python train.py --num_hidden_layers=10 --hidden_size=96 --num_attention_heads=4 --num_key_value_heads=4 --head_dim=32 --intermediate_size=192 --vocab_size=2048 --hidden_act="swiglu" --norm="rmsnorm" --norm_place="pre" --norm_eps=1e-05 --positions="rope" --rope_theta=10000.0 --rope_fraction=1.0 --qk_norm=false --attn_scale=0.177 --bias="none" --tie_word_embeddings=true --parallel_block=false --init="uniform" --init_std_qkv=0.051 --init_std_o=0.0114 --init_std_up=0.051 --init_std_down=0.0114 --optimizer="muon_variant" --learning_rate=0.00887 --lr_mult_qkv=0.4 --lr_mult_o=2.0 --lr_mult_up=0.676 --beta1=0.9 --lr_head=0.0113 --max_grad_norm=0.5 --warmup_steps=200 --schedule="wsd" --decay_fraction=0.828 --decay_shape="linear" --final_lr_fraction=0.05 --batch_tokens=16384 --max_seq_len=1024 --doc_mask=true --train_tokens=124700000 --max_steps=7612 --dataset="wikipedia_en"
Each number is 500 + 25 x the weight over the matrix's rms, rounded and kept within 0 to 999. Layers, rows and columns count from 0. Numbers have three digits each.

# q: layer 6 attention query, 128x96, rms 0.0655, rows 37-73, columns 0-95
# k: layer 6 attention key, 128x96, rms 0.0712, rows 37-73, columns 0-95
# v: layer 6 attention value, 128x96, rms 0.0601, rows 32-63, columns 0-95
# o: layer 6 attention output (transposed), 128x96, rms 0.203, rows 32-63, columns 0-95
q37:505488448519531509507482537501474515486500474485566458485460523449508518564478537528436521510479523505496508522494484473493491495501545512447472515451509474536532473455524530525517485550459494532460525521470518488484501482501474518477526506527495483464544464470500500486523521504483515484
k37:537488485511548497503531516522519557500487502471481525488483463520483481483501482525506487492521470517494517520463507488510506487472507510517499462539524499478459501534476469448465523490497505488539480465478520503490515447486482542519496505555488509487499438537473492450459455499535467527
q38:510516527516503498467477492493509471504465557539467526538494526471524500434507571467486495521480492521497506524491474451489500533510527563478485558475534480520543504499528496527492496502492491515469508535477511482483468500552523436511480503475498506513457493466505515515504492553443460489
k38:508523447505507513513505519484529471498485507484480485478505482487476487550483491518524470477476491484535503459520519499534518472471469482529511464461524520480474478486509523507505503492521484527538509488486479518495483499459463469497509500504500478477478540463508522500456476544513482534
q39:474484541497504483514482467509484542500489500479518520533481515488513528504501474485522472467535495476444483503507498527491483507524480540449477486524516509457530534514508517506494464489531504487463493501501505488513474495484516501526512521523493545513517462475499467501493518511463486478
k39:540516500500479497467509493496472478484503495499529487464533503534493513490475466507517487499480514554491522466494516469501515520510523494535525496496540513520493515508496497512489496492507505530501500468527508526459524469494497484472519511455478468509484526476496504483504494468440518526
q40:483458536487495520498521492509488531537507521521521483490478505540476503487538472441501493482478506516483535493522523500529510476543491466471508513507502540494477486523515485486529531454520496467509537533487482507538521484505522512517523549488515502512503522501459483506480517459470519534
k40:508488499484468535458511457466519533504462519486485488463518454497492509508512504548517504500508517444557525543472542506478503494527465532522474478484485493517512479535520494508479462499488476521517522515545531542493531473466473549515475518541489506482486466452532504526528503466480458564
q41:495516466534489521504578484516485559527480471475552524458507487541514514494534517448542488536499488486520560492527529491480519488462515529534473444503532486508516501492503485496462518499459504499500523537477439573529529505488535523489496537457522524510523429487540507500540521492494474504
k41:546478489503491524512499506479509521506524479444533505525494488524505485536479510516506525478507500498515502496508470502499506506488505497488507506489489497492509541474504506534535451515518478499538501511495534485475547483509468533462556529495511481480507525503523509497484457504525455516
q42:543470523486452573488547496472531527462461446523541485470503472571448456526516479513498503484540512499525559515506511490482452481498489536524499514485526495531512525532543498489519491492520497523518519513523518517488541470457468516550533513519489539455499505449504540471438477483556504539
k42:490533533539522463480508488515495500517507533453495457501497506515491525520494483494479469509478498484504502510545477516497549541506469500495503472489507492534494469517525481475484447514491524542531485488489461513505515498529536534501493491500489495482490536513472502519554487493503503516
q43:542450531438489536423490513444493444527467522509475466439523475518515531500520517533525538508530586484542538515499548484443527492473483507529499457468502495487501498501493468469477467449475511526517539529465553550512583468463616560547476536492545580488455491520507478514512497419438499551
k43:508508500472521491538475502488492488493505530512474538519507475530482507481493531470500486477498478508458476490492520517507452494525518469492551503525525504488515496522464508508530557508540482496490475497514472471490454511502488461494492504463493501533485496505481496482469516501479486464
q44:499532539501543516494503463460545483551518519507473495476524476503492491522496505529568486481462511513523548519523519534485441523476467492539513472518502498513514472551518492520493448479498509472501518497519505518491519510479444556518443470508556498485441535467517445496502487475436544537
k44:516553492474462478508470500519487468475498489509521440529505499477484510481496478522468501517527527478482483513499505425490478504521503503480478527513532514468511515491510511487499511479496470484477548503490506467503495510481475516520497529523505525499527522463511501479537488493539519519
q45:438543533528519497471507441463510513542485507476541520466536503479506516496526517503472539529496530521541502522513517503467475484477481487519475485447510537482497522470512523520524509491502484511496542564438483522523482477493487550525446515495507486478543506494498495521516481505511513495
k45:482518478474513452566539488516505466498550469486502499541454514510482496481443499468553446463549485502464459497470482509474532529550563493493530480505489485484521488480497536477548533494514531441503464505514490512483482552563481461467558464527466513557548507504515529500466492503507514481
q46:496528464525472501532466526517493528484508526521480525509502479514538512436527503478476504509437466480482477588487480480466496531488505443491511471518555446505463508487477526498495487524527465515491523502507534469434501513503525492432494463435497476491528536518474493498497450492542524483
k46:506507490504544481506528503486515492510500480521494456471484460514486428507527541509486545502470548537591504487515519466470513481457506520504505505503471507474552466553532477502511486521523550510516505536488471500522504472476544492510473512504561511503512539446513510494490491484482442523
q47:495456517545477533528482505506517531528457491488493483492532500509477512470509493486520456452499514470487548476501496514532459486491471511501462542487510519534511538467550487523480503505465485482496528486486507513556533499470505498491476515571529488400525544537489473478506503445543450531
k47:496516507502521464519464499546522496457510509507520528492456499492521498476465454541552484573528528530507476489496466503530531459494517458479529515522503456484489456497499495506514487526491545509465460478521509473492504521510477469521498474475467446524521498493504527531474500503541529465
q48:483556486513509488544476510527477501511500476485511520545487518463497483469455513490493502466483459521460468484479473510483487514503513498489527514515511504509527495470474499487516515536520497486472464490495464459489479548535470470451519464484440488530483486529480520540504494537500517476
k48:432533492515495425549419486539496483482568503468522564577500481480505486459439494469502445478468451537392454478496506544535466510566544460460571540511532452499544496522471524507566531547507509482448415433518466436493441560558471437411562440491398453562533525515514517530480489507539535405
q49:531500553511513538476562475475499543516503505495500497485512505546491530513509473530536539449528528494495508526488522489495512435462482486512464478530517510527455548464535522491465485502458496493497529517469531519500502459482520513510511519498518521468506529498513481516506524457475469540
k49:489467499460469501495521467475513522502490499504474453466508474506516523492510559491512497507468531494553530492520492494483506497458457524511439506485503537511453482470494487520498494495491514524517511519509495502492539437480512535555482538527558521510526495500560475463553483504488477550
q50:487515501525503492528486453504454494486511490502507489522488514508520496503520464485488526460503496503470483519493505497505467483489484477488498517511460503490539536509462480484541497521546509492462457507514490476502487532539506479470515499465489490537503485532460492544536495454496516501
k50:476504509473469474495497538496502478469503497528486527507507478516475485508464505503478475488493505513478483485485499508500518504524524470504521499498487501491498475461469495500507486542526494504509447496526498495500490477496497472473513493514486492505538527475484513485543492526541511480
q51:489570450497472490497482519483497491482527501463501535546505512486513453479480475522440440513466479519469486529503472505504501513541540502479531532525540469459521482507489524504501506458479463485495506495518462492488496539530477485494540488475459469552510508537519498485489512550517504505
k51:499538504481480486546441531502492484505520470534507522489475516484452487511498516457509471484515467505457445498515508572508521518528502486502535555520485504499501482486514550467512523540507528502508466475494497463497460517537490477483529479493467453559534489503477533535478480514467523488
q52:521493474497477479519488515499502523503514512518492536487482536498491483489493508468517488507508460518487520498508501504554512504523547464498528519507516473534475458535499540473501501534546535475470448460494507479489508515462477483505517505480500457500495534514480547512491531488499476480
k52:501525474526510457531463545503482503483489505526472528507513471490506492497465453508493503526502483457502431490501464517506478541528505485458524535512506479470496500529524471568517523514508474466522478504496488467532483499524491444480538470485467470532488548531468526473505493517479507486
q53:518459489498493527457521467471500472495496479485548477495532511497525478515489510512482478508471509508468546513511532482497492460518522463518523502487487507501515535475491469456462397434512547538491493518536431503511519526494546545516472506496518515496483516509542535505469499503548479506
k53:480505553484505508448479486490474487538468501479490509483518480507447521483530464501515531467501483423536496506505481552511484506476516524487492526543510494538466463513503510509522520479520493498479543509488512522507507456476521528507536529490520505436518493500463463496494524503499505516
q54:476502510446517521441505466495464543536464467515457463528528457534493500466483483485492465467484537502544526515525500496508529504504458519525510492482535488480511535504487559524509470473495502517485505504510526524506530502505499526476478528519475513493513526522547480510483481452512468507
k54:523516541546483531503536456503519514537496524483486484465536495536480477493506527503494515503504507479469489520483532495477493455488531482496497490475483508507470450457559470464473510478479511486507484534472505519476512481459552484530510519491539506482467484493482503482495466486526502517
q55:536501541507476507519522476541494536480551515494503507475492465481531527489492492527500492506500479504584503500514502489484486512504511531499507507457533542538448541531502460496498502544514487554513462511495523467483490450487469534512479528547489513474509533539527468465479582488474471502
k55:473502483532464477485508510500494550498471471531470486525510476511535527507506500499488524486543535482541544510513513483484472502462507472526415462541535520526521510521518491500473553475480511500467523478506504524516518511484523548452488495495504482448472533453454502507495471492487503520
q56:469443497506500508495527473492492512532481506505541511493501484519471498526540517497519522539552505471482529547490518484496492486506500487477488490504492506507516489499572480484520519474558503485484529496483532573493556503452523512542518506496516541489440468496522488491539504507566472483
k56:486488472520520519478521532503466493518507495530504490464490480512546461485499458499503504472459527502512510519493516513502527537474521505525488531496511469496491480490489498494461485521485475509540502499496491486492482539539466490479495489473478501464550517517495495493485492483501503499
q57:518460469479515486484462511485521472465540512532497522493446494501481512487465497505488488488475528544496558506504526507508457527497504491511511500531516487466489529518497514455497515501514508506528473495495513504495521506487540536522527519504538488484529450458511491534430518490524479513
k57:463518524515511472520486452511428498508513452512490536476516486502516501524488519520512490497494444519506464498478494505487517511498518464474517520507448454497527474515496495538509487529510496448414517456520461487497467558484497481470530491529431472502553534481541514476503528500480509481
q58:511523510486493520531486525486537509525504466513468486488491536493518485452552530488493515488481532489475472471465479542514533497501533491506503492484507506501496475540508529495471514520482516427466504514525451522468542508494483543515497481513479536467446514523497533432485551480481518481
k58:454506493523519447497488478517537480509498465524559536547496455505481513524488473475509477505438520481435453465537511527472496488547533514501534506509518463511538506529475485538495485528506525471473489494478536451540495551518495489468542485478412483538521506526483521534466486569513489478
q59:514482538486489520454509513488484495520520496481525495472497487504490525521494464531523486472529504511500521495510516447488502508520504537489523505502489491538481476512488485465521453471506505527492536500489548492535514491523536517534481516508536507520532524482497469514496475492439497502
k59:475563461508502443552422533537497490448555468465533580541511506494503491478448514468454442486490420529439454540494495531568478513594547460463576532501506451480533503573482517503555533550517520482484432400515413404502449548568481456409553452471389452529497514510476535531476495517501537435
q60:545462525429496510493496467545482524494467527561483436458455492580466502480492492491507501477538503453528482512492492499468502424483466468518467504474488552525518517523506473534506499490506501534561508529517520484474482486459524503529455506517555574480467499495523455510477517480504459556
k60:438488469532455429554444542510500525509533484460509566541488509506501482504474485527525474495440469550416475465506520486511478534501524523483563548509465466496514489506491513484523518551512510494489419455490486470565500517521490444443501475518429422557502547486498502541485506487495524451
q61:539577533523551489517472580522462521502527511480503531486487455454499417477471481494460498531512498480473505475519457542499459514499511483475562517456484491491567472518438513492528522509456491507487479504516486465498475494427484496463518500477452464535513479544498530476503455529496503481
k61:507489526487499501499495457440523529484512547442471468494482511564494565513504484519535520464497509473499516547493525451467516515471517503539492492533506521537481506467534497477487502488535480513519556512502507533538534497537490555542446572496524528467501523509477507476508501498501492513
q62:495502512525472534476435505548510518493521504494460492517486569460525464410486469522507491493531487488491556420513525470508520497503497520488512485496483529474482463499502511499498519507542512510496498494514554480494557543535470501461536466524449520519511466467509454496472498479513508480
k62:510483482494496480521514524491519496492505484489505507475466479547490508562523509507471472530468502515512529561497472538509469509500480505551489455537476469541509527492523493519461490488479500497454546479482470510453502475473514482541473532479523489467467476477500507523500528466485498542
q63:558515496534457436478468507492495534500455527493532470517461545544533478471483497507482550484449421490473486519471525479488500556487507476509529494486499530463519493501523473503516474490454528515467457540479531480534478503483483493477478501482492509466517494506512456465479493509510503525
k63:516497493487512520526527492541501497523483465478465553490496486489459513519503504508545468490491530461519527496490500472502465457476503495459482514516505457471491516481455484519523479537501495507526488496494484541505487481480551556496471532489519507524480528505495544508505508464483486523
v32:498482496496461415514480545481458529505474435513494505497522487525462505518544544506478518545500511514520498477503529463486475465539519487484520504466499555498538502398493548508490495500567489525472496472491489471448485511500526525516484479534486490554485478459502542463476451439515504517
o32:454461465565463500507502556509468496496514439498510472524523502472480471478504564472487522521518482511571508454489481489535469516502519499523458513429496465529466471481550523458495460514569531505528494527481488525510500489496504458507533515461530492462468470461473563493531439501542487498
v33:531454499552497496478520526519503478475517480509485471505498498452478455493514506459519475484508513506495542538505527464488528461502522471517478493524519520554496565475485541487527498514522496486510511516504515537535499536488490487498522518503530527556519470477516503469466475545438434526
o33:511423532497485517479457535517483516455523498501488525518447521520491519512489470523496462475532526517507541469515516476542509483544489444495548506521538448507473489498491480454486447510513543504497483430493470514524507502471493458524578516530497493510489523482510479505471558452494450494
v34:492463500495527487520517457492543489513478529475484497523522489474451461493500457487559483483535474520500523522591531465468560452507495506528538505476539489501506544467496526478527468481496554501520453514488515509559489486509489528449506512473519525554510489530485532479440452498495496484
o34:519427564487470516573473500525523469531495546454490487504464532521480469507503497508505484508446482501495596486543530487514506528521466503459555545559484488461540455516514468510532480483550462527526472473534479464514501554485492454479513485497515533511455500474490467523482468520495477513
v35:490482468499455520482499543537523500521514507448427516488454495461505489527482493499465507493477497484493534489483496551468504465487553541508527527527487504481508462442477495472521509530505510476451486506518480492474495497512532477479527524490507487526498564543530479490514515518495487507
o35:496484473521506480476484519502505533493494461465461542493502502487476484531524467486483456541528516501485552500541498552544508488531501533491485465470474516503480465550482497539487557441473496470524514517501492516523538466523442491526514535493484478534482506475476505446500563495506515499
v36:529528477495475500462502508449481490460473462540510522480525454506468558487498519466498500478462478430514500526506488497496511503486470500485507488462485510538534490531545474505519509503564502497472480483506464506507488491492492533554470478470450465470482503475527503533507515464507526494
o36:495473472525520496560552507479514490488492505468539511518497476483502505505512543461529570522517476499480430500457480491495533502473490474486485497519486477545478542473470482468505496544513470503517488462467527490450486479505489507512497484480435473505494518514495490485581449490512488436
v37:505497523443472543504488509474458539505492490466530514484481492535503506497543485495528490494457509468544492476480490541526521506537496509475506533481450488488462489508490481528525487518511501497478459492490503516480489499528519492491493498501465498526479483514473516480495534510501550548
o37:489556530501522552480477537488498466497460496544454494479471467513493488508545510499512523512487493452521474475477460525487496485464501550516510491488486511504512497476473483498490543529503494506527502543513538470532517484508516482419497492434472509516465512502496547495556460512525534504
v38:522495515487529506476500535493494531487507488493494482503445459498502539574535518479558476475493510516501499536495529487494502487505550515504541525534524516508479537474481526465508491457534472519457500470504502508493466517492488520521545490510509541526507478516495510489444512521510503511
o38:554469523519483529493504530541459517464476477523486507494487511527527515480508491476481471489492479492481482514509478524518456496522487493509537512500501488502467466488503500462495491499520515516482455465528504474477517486523466422473548524541489502455468527488483552448514491456532467491
v39:518514465515465514458500512474486470478480490501496510448526512499549475516461474498541506506525485540515482508481515545505467474523547519516491485521485521473498527491462558468528561504504458505428509513512435491508483482438545432522485473513503577477459516462514512496487519452481527505
o39:537471498547529559518549536466507541485498507499541469538536470493525462553491494510484500496473545461461525495505477477525473517517527493472535476464559489529532492482524526480493521515453492486489485501488496562503542496477451501486584580514458505463503500515510542409486504526522549489
v40:507502486476513522523497497508542475446503551486499452500498445463441501504483468511472488497547512491461554545490510500506552476461510472487503523506488504497487463479466495494558523523512492493522508506498513503494486515512497467482519509476537514512475487489501478456484512550504443513
o40:511470494470502465531478503503503499485519508517511500467463454550476490499507474491519484502519497531502521513506517502519474461494469511484514543525435491505485501554538501537535539537489450467534505464502500497549535510449488500558528501535549480500497532521526471522480531459459483521
v41:479508527506505481488481517531478474541535496489507466450545499471542519468482477548534507552477566464523472502562477454523523479511474497483477480548516527519538519475459487479492531568469487503530460538532481512513543503457479526459455440501495496496530489464473555492529486526474515521
o41:512494512475512539454484498499489435491528528502453461537501476478511496497458538488469530477480561555523512489513540458498510527518547489522492486473508448507551496456486508465521495497492514569550535476444461514512549529520506495502548531523456518544500477527522465526509474501415530535
v42:482510473501499513480438503495528476513531550508552441463522528498542449519537444469454435504443540535495482503507446499529485490491451531501441503541525480505486520509512535507424501535475493540505529543462489535484472509479454478403502475503489537488526539499445515532480481545517473509
o42:514480543479498509484486500505538505508506549525483427523516445479479541521469453514466517420444532534494550489517537498484474484502499459536506476490491520415502544457522522492515548444437471492485475528537452506554519529517538540427507512517509480480530551527470472554489474468508540601
v43:463482537491541492534430500500491559552463521497497484480482483480526493496532492495452499487484483472466447522538452479460516541493486539492466476531565426481440536543507516518443539490451530478550456495507520482499544535531482533513500494496498463508523487498452535505515395461484518490
o43:486548525521484476522519437515474468481505530518427471559523541492502529488491502525496546435480518482478528503498494498458472512486467482513474464492453532424492550471433482459482479445547504552513402517507495486495433564542502493540461516483552542484510459463444480550499468473467522477
v44:531502497476500533507524471491461525516570483502480510498479495499544531466486465486472480466511455468533470505499457497527571500487469521481474489498467464501542462517518535471517469499475488506491474508538479496518519492504496485515488467451492511431478481488525475520518530536509548487
o44:508544512511550509470491460487517489480473533509480490513475497516477522474478529492510534531503511521464444535498458494470530563434474525480500464564517528524484493445482496568497521526422501474526487479488530486465509518516470497524506493543464520514487470516535460469498511508496493505
v45:521537489499491513514472499513491534466497482507527546511489566483531470537472554514472508462525482561483466514501499468489488481531490532526530507471535535458516522487506514524482542477494442491543526567535474510530530493481530497486521513512545549482537519511544554533502525496445496492
o45:521485485500506490506487465528506537513488461488528475542517558537464473475468510549481472441504502462466571499504478477479507486506528504498525500415543501548536467466497543525449504500477539482462489520499493527468510556489484534503484497492414534446524500528506529524453495495533483540
v46:461528498474502566489457468477536534412499537508512511446492468519518538507519537509445504422528446499488498548487465485543461467430502506466502505484473504526496488510496518527490507445529460508437520506508522502481480528483471512505515512502518505493474448518486520536447515529483536493
o46:526488463496471532541512491502470575487489487539470496485508503541495503505512457507528534453504467504471433542489433498471477479487510467520465523497485552503457524512510546560528524560521465492499466530529559476507480526498481504475511500512406474448526506508493479489476527435510500553
v47:574540455478494498448506504446496569534476445522491507549517510508538528575473519441522497458452465466461523484493473539450555472491471503555524524471487472506519505484548564481512493507496412515527478488521531509509456523458510491503499565579522483552516515476535501495462447514517512482
o47:537464505538507483527504459542504519510481424476539461509464494454432502514473516472564476462526533481458467491485482536556507550531463474513538465515477519543503447452498443517490438476520523491500486498500480457536534490499464532437486455561520500459485530528507509480533469480575489435
v48:490498521480510489505531487514511475493495498497468514552547477487488489507501502493502472476496504520493480497476491493490476449517554499503507507513499550470521515486508467484524515565497543481503516530536499461489492461528538517495507503496543503462476563478508531450469483529492498493
o48:474473481485537495512467513512534475513484486476509483514518534486499498519550531470520473528485516510504526484542515518497507511488496516518470500490543522485504458542497467512524532507499482499503561493513493526481535508504488494555467520496509534496472512471487483503491505464526550497
v49:490533514460461465460513523491460492472552468498503481483517460538480515430515497512567501534498503490519493536500479449558511466528476532484477531556498551492531504477504514550548515530502494520495473484463502579494510464523557521469471459524470503497477496472523515477545503498499522549
o49:460521483489518573461484571514516457517516519540490463494512452502514483516519568511513537503512519551568471429537502468501551517518495519530527498459474464511481515452501482478513544567510482479551492480486481488507559482497507469466499505503447524519451489514529547448506504540482499535
v50:483513494527503526519503478398511457465499503458463507500491473518484515499523512486540488525497450505495480477497495508484514462498503523493492469501486467475492486497518538512521536512483541498472464486520461473509472495509496470481489540503535536492504507451531443497481502468537546496
o50:542487510519533484539546489505546532515443551497540455519500501434496435497537491489543546502470513480482543481502464501481528519503428514473528499522515530474512507527512491539495567534508465481514511521501487507512494533466488521497547486504533505488479493465466501467525487524529541482
v51:492513473493514506484446482467508513485520496464493513496476488476539522507477483443470493420509496512508522463475445518504495441490508470470486486518471548457516463502448500526560542578477466480487486499479460496451516510503500519492503526470556514448497538537528523502514464551457455500
o51:479509481500480532489460465518521504505487496523459459474493473471437506556504510474543482476545517480421500461517466520495499464505493548529475486490500554548488487516524512500529600502479475475525516485513506533495544523511459524577507492565414497497517516491483492531512533430523541534
v52:514473514528492468513531498482514492472505530478465548512537523496486482482509493520505499508544468532514493497544515468488481503554556546498528455491542486472477468523484497472542514541486538495490502559547524447557555466491512526500454452503518517436466469488540486535519555501494536467
o52:527516487466489484530540487514512493497528515452508537560523533492538466479551508474459538551467523500482500495512518516472535536461519516467485525514575485507566478502510524497474517537481513469504517483499494544462517565471438478558511519502472554525455436525476483517446532534495503454
v53:489531481465470493507498527516493478485527508439526483479499499493494519492470497471504498447549486461514493502500527471550540523488510457482502501498486510490506470476497457527511457507504499510504480507520538514466553499565487554473518533514510475503518493509517538497518451550482435505
o53:460537479463497504479395494510464484542510482499472496482484477497468473462516539505535482476514499509516489471502507523444493444505486505508502497482480539537495481505509485500523497503521468496534536464528548466497505490540469461492479462500485512515485522489505463548508524462494515548
v54:489531492498544463473476501494446522513523464466448495488535510462496476483511505426484464506513492483508518459460460536540521490500474534501512503502530516440515458524534481502487480572496544497501419471495505488497501473536534529485481539495531451471489541497522507467498505505487521530
o54:497500489475530438481441498529549482506551457521453491532466507470494474531492569481520498520532530492534509427507508510524544551481472518513438447490471510427479496503465526500481555466539505484499492539487510539476568459517479504502490464539474495524442527472527508474500539505483518454
v55:524511494504562496506503474499552563504522550500456474484479449505484493463532500485528500515535472463535480476523483522507521529492486539487514501486459420460470523512541493482531474477460568484493438497510547485520508500494483500516532526500462541484538499510471494497509503518536500519
o55:536506546494490491499494482515529505474524517536457531514446529445555506480510474539509513552488464501472453527519494515438529537485489548463519506553454527466464495550444462507500481501518487523507442526500527478498499472490492527462509517544549488508405490507512487483478505510471506512
v56:499515476564466511476500500512434551550503477458500449488492504488484473486500503477535463500508532453515494520504483546486485512492539557503490498530443441509488502529451507485544512472500515459493446465453462525460482494467530476497525471498511513533503514510455493489537495446544534530
o56:503525559491531527474545550510473507483503517535499481529516425467525506511486499490536515504515491463424485482513443526566484522504524504482529479490497518461448507525441472461518523468486515496523466547531462478519491504506499483503570544521581497558499509490467540420571488478481502509
v57:472514510510484489565495537475529490467485478492525519476544458511435500486506498525473533516499458585453529445556528567482438464483530516456502524452507515490499509518496502518492495502561550514439498444470478509466501481504534535503497519503494501492522506466483460507466528453508551521
o57:489495453524463492570566495484531497527452482487523531480531505499524465552560506521483513521494465506559548530471496490480493491470494487504470506485472504425485535544551521520541541506550488466498483547513473529468527518460461494482535503414555464521494464456493533509551492497554511509
v58:462532490522495531497524504514500489476557521508549484448486490504547468489519514537531473524482505530504492500490525522516464546494542485498511502508481461495492511514481491517487447475429516554490480552469521501479538506524513434477472506473467547471530517513486514521492562476508512487
o58:549552521468498502473479527481504504542485529502485531496535482482572510478472479561508519510497508484513489540514508490457453492485541511521523493473530491478507472507496512529519510460454446478481506516492542501494512519472494517435480530463493483464486505526498514475496516539502516557
v59:508533461513482485496497492490518466534476522459520469526506487440470491523507493469454542467492493485478509526500449491465444450469502531471477458509494499495513449492482475481536586534493490499515498459476449501494516497461531473488466497484468489503464532494513473520486487508491524537
o59:462494486555514529545567508477508506478528489479553483524513481478504513528495516480492485491523551531455536501509506483534509500488478480521475502512455538477513518489493543492556568508469499468507493482518476542511498517477460553570509479510525455549553488498447456505523476443483489457
v60:538561504462574503493459512460516576490494496550516478475495523497546475486518531461559457491522468543532490489492496490474534476529487514548492490463508503444470488533554544494474462505465531499501484502524512496541502561559503548450541506535553521465536533490507539490485485498466553481
o60:536512529496510509508486441529520480552486489542468465556482537470497482451472533538524469473488497477496497475491492491490519513494474508491518490490526548453496508525526470524439512478563522501456460542499522480470531509488480511454497477512460574453402589495516501522469476483546487493
v61:501482533525504502500474486505525484492502551483479510500520490443533505480540490500499497529527496543522522507521510480529488488526556509490526494464516519526447546509466520464541499468497573482476442521526524503471520471553504511481564503487503551461488511500499494464493491508510496491
o61:500436540507493500500497507514505524491485511538470533502529482487514465499521501510542481536478463469502536513515525498477499470480496522479506480532523504465492475554494534511482522486524481548496485483522473472471499510493442445512534581473479506508414500497460516541481540481476538539
v62:459491485545474531503539517493479512540503509517504505567499500491504453539432505486494499520465501505479528468452499547446504556478452484530507539504477470465498488495515483473497474477491509478463522480529510457501527473481564458503475494519476518542524517563504436488526527484485513495
o62:507587512473492443501512469461534563506522473473518531480515527478496509516495501490512429515478500507507488502517504522537472529513517511506557469531485512491522474548457484512474491448405534447497551536463492511517495435512524511479472484475555468492522541474510558458500492527505495472
v63:470492523507520464453481513575434523531476528475508510516519559507487457490465470494480507513501501525480477453519524482462428486505486485501497500523504495522495482507498487511499521525476544522534488524544494499488541461541487519523465493488498476526535554522488469517516498462490493477
o63:434494500512504462518459476481516465546540510472483531516531533480521507521498507509482486465480503499528535501518524556500489513513522488498453496447531529460539501504476502473494537460483565503482533534462481517522443554532507476548447518513470493537508482514491530499525491512473497480
q64:502500516480490518481501510496489497531519501490485486500495478512498508502495524513483495481475495500498483495490515517466490534480493523539537501501494472507510460502512482510504483487495485510504509516517520486508501527492528501514489507513499506496490514504529474465518480491522495525
k64:489511489486503514467495488498522524525497511494472481487486492527535519509495523502484516529522504502514512495506509530496505531495486500539515492500507498498496476504494486489507488473488494505503492516474508497509493517500519483492503522504488499508510478497473502497495491496491513522
q65:520470462513500493499494520504488523495502479493479521507475541489497477495504506500513471479547494464522508465512485501523490523506513508486513520502523501508476502502512521474502515482491515479519479526506508492499487475519510481498525522527507539476499492514494510498483517491492476477
k65:504500501507490486502518536528500484505518487459484515533469519505517504512490526468492511523520481513495493493513510507485490496530497543512515500511494498516493489496500505454511516469504506495498492511493508493500498488488507477498513517494515522476508475509460504496482489502524477510
q66:493475507520488496502500459511507467485491487487507469465530484495470500537491473473516510478491497513500487502487490499504505453497481476505499499507501492477510524484490484518499480493533488514489507485487508518517491490507502502451486484489479482514503515486504506490504487497510513528
k66:485509477504505485519497475471485466488495502541521504466517498478479502514517492492507532487484481495503489506499478497500501465488508475486491503488497486467491505511504474518510497498521478502496514492475502524481497517489501504477519480480506490521500542487495521475511485521505501506
q67:485498514481485498489518486489513488485496523502502520499528522500475484520501510508476502473482483517475497506505504512484472506487513506521495504522504503502500499513491486515514472474505511517506511502456531509489521531473500521478500519518524500488510540537529526476509493483513493519
k67:497505487468478479505491492496524496502486522506501508459525548501491482521504532503479492491477496492508507485503530513490503504473522490507483530496520464518496505488512510518506482466498513523487502502444525503515500503481524514474495523494492494484503542526503516489500495514506490493
q68:545482497508491470523508529471511539523482499493487506487478507523494504505488459499478519491524481496481498490520491529523507502480470543462510486493529509529521466512521498488494522495516489487486526522519501491512487487501524502521517465522499477512496498507505468507526485517497522461
k68:492514507510497524507499531484521514528496487482507509520474514503474507528473482490482496501562488510492518486495514523507529482497475518460491493494504509500516459476510501500483528494486485500494500486527514473491502532482523485528486486496496491512508479479501483514513520516458525454
q69:496522517496506491495496488508510487487503498493511517510529483521516523487506483517522476507496503520479541499508515518483501492493528498530478480481503479482493499502505498494480509514490474525503504480514524487507504508510515498507496512487469512497521514498502471521491525527476515507
k69:488498497498492485485488499468502487488524541481483492489501509515489486499522455509512494482504497515517506521492493494505498490502506514501495511519495479488481485508502485494500509510499516516514521488514533496527482511514504503515491502497512543527484495492501487504485535505460505482
q70:508512515504486476510505520513520535489492498529476494531472508477499497509489489501468535517506481526470519506504507474500487490494499483494493517503506479512476539508529511476470511482510523479475498545489503484488491487497503494516498477550479486470529474480499521504490496511509490472
k70:526456499515507483520518525507496504508479508520493501530492541501521491490490528476460481505517482567482509517499501492510505500486480467477470535462515511491512517471526533451481527501457528495500501502501525469500507522481528496522526489507517522475507482477486509505504458449491490491
q71:471483523466501484509494466501512483496497512536482492470496484476465497474509497508512531511486524507504510496539528490465500501513468478517517501509509454509483552501512488503512499501562505489527493512498514528487472489512511516485528487498495489499470513490501507498496484482516521493
k71:491479550481512515530511497493511448504478512516530484498519511509489490502541518499515494490496490488515497518507497476513524512507496479497505489489495487526489526530484501506534469496515535489505464481527488490488496520521504541471513490469498515512460507530505500437524448509496521506
q72:512521508496522500480521495482486482483542504513478508509466472511505468486488482508516503523538506486467469527494498498504515474497494507500523477523476483495518495509486488508516489523475480508498478521503496508525482485517488474503516492517493512499518476519523482469513522541506470458
k72:537481449517511499513521500511496513475498508482531491507454482508524523467520501514520483502545506499503505542472502477513500482493513515469518498489483544523506501514506514452521505502481526516558490506497480467501492525474494522510494483486510533485501479511510460512515495480482484548
q73:497476498533483536473502517484505478467486544498513493478537516482491456501508503519521519510484500478462460535472472515450482527524487471502502520525533520529505472509504504511462531510460450487490580507492494502524487521474481498469539499529481531505533498519470484529455528507476522508
k73:501488499505486497512498510508468517492498554504505532506498479549549481500465485569504493461512492493466500487510497513523470517482542508498510479464511493474510528488485504492457514458463449467482528548518478542535481557507478471491472481522506533450528507509502540534501494497470508506